python train.py --d_model=96 --head_dim=32 --d_mlp=256 --vocab_size=2048 --norm_eps=1e-05 --rope_base=1020.0 --parallel_block=false --extras=["some layers without positions", "hashed n-gram embeddings", "capped logits"] --init_std_qkv=0.073 --lr=0.0105 --warmup_steps=0 --batch_tokens=[16384, 32768, 49152] --train_tokens=142600000
Each number is 128 + 32 x the weight over its row's rms, rounded and kept within 0 to 255. Layers, rows and columns count from 0. The size above them is the row's rms in percent of the matrix's.

# layer 3 MLP down (transposed), 256x96, rms 0.232, rows 228-249, columns 48-95
size [100 101  99 105  97  98 103 101 100  96 108 104 111  89  96 106  95  95  96 105 106 104]
[[ 92 166 108 195  97  58 136 186 122  99 106 126 114  86 108 169 139 121 165 114 143 144 148  88 103 131 145  89 129 113 105 122 174 127 103  90 116 140  53 111 120 191 147 132 112 132 109  65]
 [143 142 223 138  95 132 166  80 125 138 113 130 134 148 107 123 102 116 182 133  68 118 140 144 122 114 146 120  54 112 107  95 150 121 177 135 109 134 162 128 155 148  79 128 117  58 153 141]
 [111 150 196 105  97  94 167 168 158  61 136 161 140 183  79 123 142 152 127 153 120 194  91 129 136  57 113 156 148 122  77 207  80 131 122 105 115 112  98 155 101  87 147 139 165 131 154 113]
 [116 182 136  96 181 152 120 124 134 168 105 132 174 134 119 199 133  89  95  84 173 161 120  95 111  59 111 106 162  98  97 184 150 132 151 164 100 139  98 124 162 118  97 104 149  88 136 129]
 [ 76 113 161 146 145 101  58  73 180 122 184  88 105 199 124 102 125 108 137 158 146 166 180 114  77  96 158 111 141 135 141 126 129  67 142  94  92 129 138 188  96 160 160 139 151 113  62  64]
 [129 161  67 122 124  92  59 153 124 140  95  47 184 109 121 154 135 128 117 134 104 115 143 106 167 142 144 134 152 131 110 139 142 196 108 113 144 113 138 176 179  78 126  65 110 165 155 131]
 [160 133  68  85 148  98 155  66 106 152 165 166 138 148 110 159 116  82 146 134  96 136 156  97 129  74 118 132 131 147 156 127 119 202  95 110 216 136 138 122  73 127 152 120 133 165  88 172]
 [163  78 124 110 156 100 126 126 168 139 221 186 145 108 149 225 180 128 139  95 116 140 108 143 141 116 139 141  94 113 126 137 144 115 122 126 112 100 107 128 138 174 123 183  88  94 126 166]
 [ 77 118 169 124 102 177 140 123 145 149 139 134 148 113 193  82  98 117 182 148 142 190  94  78  54 109 177 131 131 184 198 116 121  81 137 100 175  84 109 131 102  70 115 115 129 112 137 111]
 [113 112 136 124 109 101 145 122 109 111  97 148 137 165 159 197  89 103 127 142  93 120 109 170 113 138 115 114  86 154  97 146 146 168 163 153  82  91 173 198 129  84 168 106 133 172 124 170]
 [ 57 162 102  47 189 112 127 137 189 110 121 106 146  62 139 125 142 156 147 178 168 106 160 115 147 105 149 134  84 127 138 163  98 196  95 176 170 104 109 138 156  56 150 102 110 122  93  93]
 [135 134 118 129 102  83 157  92  81 145 124  88 128 190 136 130 189 108 130 129 120 134 138 156 174  80 103 111 198  88  94  93 121 111 117 120 132 168 122 111 123 136 104 122  85 131 138 209]
 [198 121 110 194 118  67 142  99 173  98 126  90 141 156 111 130 109 173 174 122  82 132 162  81  87  65 120 108 144 187 122 158 118 136 133  95 141 114 129 154 162 168 149 130 120 132 141  95]
 [106 105 141 201  72 138 116 103 142 140 125  66 124 106 117 101 146 124  92  94 107 206 142 111 164 135 107 150 132 149 148 112 126 142 121 162  81  78 118 105 148 161 139 138  98 123  89 152]
 [164 112 191  65 129 159 101 109 100 144 127 139  92 138 108  95 114 133 128 147  92  82 154  80 109 124 136 205 186 117 178 179 113 138  31 100 151 104 102 137  96 165 131 211 154 158 151 134]
 [132 161  63 103 114 205 127 123 169 224 128 126 114 138 149 129 149 102 117 194  83 167 126 143 181 156 163 194  94 142 170 176  79 128 172 124 128 147 144 105 123 127 125 130  96 159  94 109]
 [128 140 118 103 171  83 178 119 115 101  82 119 143 122 161  97 128 129 174 144 222  48 117 130 129 104 141 147  97 140  98  83 162 135 129 145  65 133 127 100  86 113 183 137 157 108 110 201]
 [104 131  76 127 104  93 168 115  84 123  57 185 120 171 104 123 101 147 111 138 150 177 107 114 162 203 140  98 152  82 144 158 130 129 149 122 122  77  84 122 117 111 120 115 133 150  97  80]
 [146 139 156 102 126  99 114 156 140  96 138  87  79 114 145 100 177 175  95 137 194 119 114 116 189 113 131 117 132 112  85 176 112  88 130 178 134 140 138 110 130 143 135 103 122 110 162  89]
 [137 118  95 186 146  89 200  61 123 102 137 150 152 119 173 108  83 140  78 110 105  91 173 101 116 139 123 110 184  79 197  97 129 122 151  91 112 166 113 180 135 139 129  89 122 142 148 123]
 [ 82 139 172 162 108  80 119 140 153 134 161 162 129  79 147 153 143 162 115 218 161  84  75  97 140 116 128  56 138  88 108 117 137 110 168 133 102 174 132  89  89 116 121 166 163 102  98  83]
 [120 122  93 102  61 169 122 123  97  86 167 157 125 115 147  89 126 117 156 100 102 119 161 122 131  95 152 121 126 130 143 160 170 118 111 106  71 103 118 148 118 133 154 172  84  92 106 134]]
# layer 3 MLP gate, 256x96, rms 0.275, rows 229-249, columns 48-95
size [105 101 108  95  93  97 100 102  99 101 104 109  96 104 107  97  94 106 107 106 104]
[[162 123 114 155  90 104 132 134 136 100  99 139  94  77 152 104 163 126 223 179 151 144 108  92  81 160 155 129 100 103  88 121 169 141  81 170 139  86 149 112 105 107 123 129  80 123 139  73]
 [117 128 187  93 133 185 127 141 165 125 190 122  81 129 128 102  85 139  89  75  84 156 136 161 149 146 172 152 159  97  64  84 128 105 135 129 108 100 133 109 148 210 116 118 125  99 168 119]
 [178 145 119 107 146 149 172 119 153 147 168 158 118 147  90 157 162 100  78 124 107 193 141  96  96  91  84 125 140 103 128 149 177  60 126 131  88 130 109 114 139 131 100 166 156 174 139 113]
 [109 156 128  77  71 170 169 132 134 142 129 164 163  70 126 163  67 157  87 100 103 136 105  80  85 142 168 124 168 109 117 160 109 108 128 144  93 144 127  40 155  84 111  89  75 151 163  69]
 [125  81  56 163 138 209 142  81  75 125 103 105  71 131 133  82 141  82 164 116 123  90 172 206  57  97 136 167 102 130 127 143 213 118 156 119 101  95 107 127 123 132 120 114 113  56 129 142]
 [152 117 143  85 136 148  94 121  85 106 123 118 129 113 101 102 166 138  85 118  77 156 153 124 128 141 179 100 146 113 114 119  65 116 114 114 149 128 104  73 142 170 117  80 177  97 156 152]
 [ 95 136 135 126  44 122 107 155 136 205 150 144 110  93  70 121 126  88  64 175 149 131 151 130 102  85 175 129  88 107 128  59  65 138 141 174 173 137 122 130 150  82 131  94 136 126 114 106]
 [188 132 102 141  74 117 142 163 117 130 153 191 119 120 138 200 176 146 154  64 138 139  80  89 172 109 158 137 139  95 150 167 173 131 107  85 105 142 144 120 119 204 106  70 112 150  72  62]
 [137  98 123 112 106 156  97 129 176 135 124  55  73 112 100 144 135 186  98 106 144 111 142 117  81 132 144 178 106  75 123 136 114 102 115 167 135 140  89  94 117 190 109 160 105  74 138  98]
 [115 149 115  83 158 137 165  98 185  94 174 117 202  84 133  96 162 138 129 134 113 150 110 149 129 154 129 120 137 165 132 167 146 118 174 110 137 133 112 121 102 106 139 108  87 155  36 123]
 [138 156 119 134 124 103 129 126 140 110 111 150 105  91  97  67 147  96 107  77 168 135  97 135 104 188  94 145 121 128 152 114 182 152 144 105 122  98 186 123 158 162 129 139 112 114 140  86]
 [121 130  94 126 132  77  99 127 124 153 192 102 102 138 157 129 159  81 133  96 156 130  64 116 131 131 110  53 170 106 134 154 142 154 116  96 162 150 145  67  32 181 101 100  87 162 112 102]
 [156 139 104  52 131 132 112 154  93 123  96 152 140 164 103  88 109 110  90 175 162 154 133 141 106 189 150 109  51 144 102 148 133 116 121 155 142 158 115 129 148 135  74 148 117 123 132 111]
 [130 160 108 141 120  98 139  92 162 142 107  98  78  97  84 116 148 144  75 127 116 196 120 184 124 178 151  76  72 152  89  90 140 136 133 119 100  94 192 108 127  36 102 143 139  96 118 107]
 [138  47  70 114 110 117 188 103  60 179 151 148 132  95 161 108 120 170 100 156 195 136 133 171  74 106 170  84 127 149 141 143  78  89 133 150  99 107 127 149 201 106 161 145 104 143 123 119]
 [173 169  95 113 133 129 134 107 143 132 137 128 113 111 121 122 102 135 118 135 148  85  79 175 115 138 104 125 104 177 118  98 129 100 145 148 123  67 171  63  71 120  47  90 132 153  60 185]
 [197 148 133 111  98 143 111 128  87  54  89 145 117 125 142 121 137 160 112  61  89 165 161 124 147  87 155  82 167 122 117 143 170  83 104 140 137 148  87 116 136  86 125 108  45 135 157  82]
 [ 71 174  80  66 115 150 101 127 125 129 116 151 137 105  95  72 134 152 134 144 167 132 104 120 102 129 110 175 175 172  88 177 114 122 106 170 110 156 100 107 100 136 145 116 142  83  80  99]
 [140 122  43 148 107 145 156 215 102 190 167 127 144 104 102  99 137  81 149 150 118 132  87 123 142 144 108 146 126 159  98 128 174 169  75 131 138  80 142 149 171  84 127 175 139 137 124 156]
 [195 143 134 159  65 182 174  79 125 139 131 158 104 103 102 126 140 116 127 115 128 104 159 118  71 134 146 151 113 122 141 137 161 133 131 123 144 154 146 132 144 150 127 141 115  82  72  99]
 [ 39 153 122 137 156 144 125 134 118 120 116  71 146 145 177  94  97 132 114 147 146 170 203  90  83 163 208 159 123 128  99 132 145 166 139 140 125 139 157  92 115 158 107 162 153 188  97 120]]
# layer 3 MLP up, 256x96, rms 0.28, rows 229-249, columns 48-95
size [104 102 107  96  97 108 100  98 102 106 103 121  96  97 103  87  96  96 110 106 105]
[[115 222 121 140 134 115  70 119 140 123 206  83  91 159 110 141 125 131  90 152  94 118 109 178 129 118 122 104  59 166 136 174 117 156 127  83 118 135 132 106  79 102 162 183  89 138  73 115]
 [ 77  97 150 118 111 110 127 190  84  76 116 190 145 155 117  92 120 135  99  58 120 139 154  87 108 150 133 136 132 112  98 114  95 179 144  90 108 111  52  93 101 153 147 110 116 131  86  97]
 [149 153 187 136 104  87 133  72 173 152  98  91 119 108  73 180 159 178 110 130  72 181 165  56 131  99 107  97 134  80 152 128 150  85 123 139 144 109 105 103 115 106 114 154 129 187 122  90]
 [ 72 164 172 101 150  80 130  63 197 128 121 152  98 169 143 124 118 186 188 176 126 130 137 141 172 115  54 159 128 154 145  90 142 163 173  96 167 185 136 111  60 111 140 162 148 136 106 158]
 [112  70 118 152 173 140 147 166 120 137 126 208  73 127 113 132  95 168 142 132 213 134 157 147  80 135 183 171  96  93 147  75 136 147 173 170 135 170 127 117  78 155  97 162 151 139 125 150]
 [155  73 172  98 135 123 102 132 117  72 122 128 128 103 165 135 162  60 154 106 129  73 181 128 105 201 130 111  86 135  69  85  99  82 165  76 138 115 103 105  78  99 165  89 111  84 173 133]
 [141 175 122 175  89 118 143 175 158 124 177 176 121 136 144 137 116  73 186  89  98 129  92 124 205 179  74 107  85  85  73  88  86 179 146 104  82  81 112 109 106 148 174 151 100 111 104 127]
 [141  86 170 156 161 185 155 112  89 181 121 127 157 127 127 149  94 124 105 169 152 150 170 167 102 145  70 157 139  94 123  85 135 112 119 127 133  99 118 143 106  46 167 168 175 155 152 170]
 [144 102  98 123  91 147  71  76 188 207 126  68  93 104 133 153  72 196 164 122 154 134 162 152 107 159 194 103 139 207  92  83 101 152 138 134 136 113 169 122 100 122  90 180  69 119 109 127]
 [111 152 125  51 144 115 173  98 169  72 120 121 161  90 112 132 123 155  98 153 132 155 126 203 123 153 150 106 111 167 147 188 120 138 143 145  95 126 124 137 166 124 160 129  47 177  69 158]
 [ 88 118 150 116 148 106 118 143 150 151 133  75 205 120 175 101 148 146 174  74 123 137 102 116 134 171  75 117 116 146 175 129 104 122 127 142 111  86 106 145 125  60  90 126  69 191 156 131]
 [206 133 138 115 112  92 108 126  92 140 121 139  70  77 141 114 159 124 111  39 173 147 113  97 115 110 121  83 167  22 113 165 109  78  98 132 102  82 114 141 142 173 148  99  80 128 106 105]
 [125 158 128 138 221 138 157 136 131 135 179 104 121 157 115 169 113 184 156  97  95 193 142 142 140 108 139 198  85 121 113 196 140 180 125  74 143 156 143 131  87 206 120 131 120 142  83 156]
 [207 171  86  93 153 133 121 137 118  92 185 116 148 159 114 141  97 144 122  81 102 135 121 110 113 140 171 165 163 135 123 140 102 114 118 194  69 141  73 101 109 138 148 114 171  75 151 182]
 [129 167 152 132  90  81 100 125 101 136 130 104 115 107 110 138 139 137 102 110 142 145 183  95 109 139  57  73 135 100 145 162 103  65 179 166 110 153 109 131 160  93 125 139 111 181 112 178]
 [149 130 107 138 134 160 115  75 109 125 138  76  88  79 124  80 146 104 102 157 147  86 115 169  86 124 105  60 107  99 145 100 109 155 168 202 144  87 193 136 154 179  70 118 163 110 124 112]
 [139 135 185 115 135 127  86  89 142 131 192 108 104 103 151 134 100  94 165 142 116 111 180 126 124  88 186 133 123 124  91  49 124 185 102 117 120 174 167 134 122 145  95 172 148 137 152 191]
 [115 131  95 158 131 127 154 103  78 198 161 162 148 115 148 144 170 170 118 167 166 107 109 108 151 166 175 104 194 143 173 158 133 177 131 139 126 131 138 173 170 139 123 149 109 151 140 144]
 [129 150 221 135 185 135 145  77 162  77 127 120 126 152 107 104 122 178 132 126 158 130 142 105 111 101 195 113 111 150 151  85  91  77 160  75  92 154 183 103 133 164 131 159  71 122 153 109]
 [ 88 111 178 144 150  87 100  87 136 166  96 150 123 112 146 118 162 139 116 152  73 140 116 143 142 127  74 108 174 101 134 186 129  79 157 162 107 170 119 126 151 122 135 102 127 152 179 121]
 [103 154  56  73 132 155  84 157  98  78 169 158  18 108 159  97 144 124 112 111 123 179 134 134  51  69 143 137 107 130 116 149 145 152 139 121 127 101  97  84 123 117  73 154 114 100 162 155]]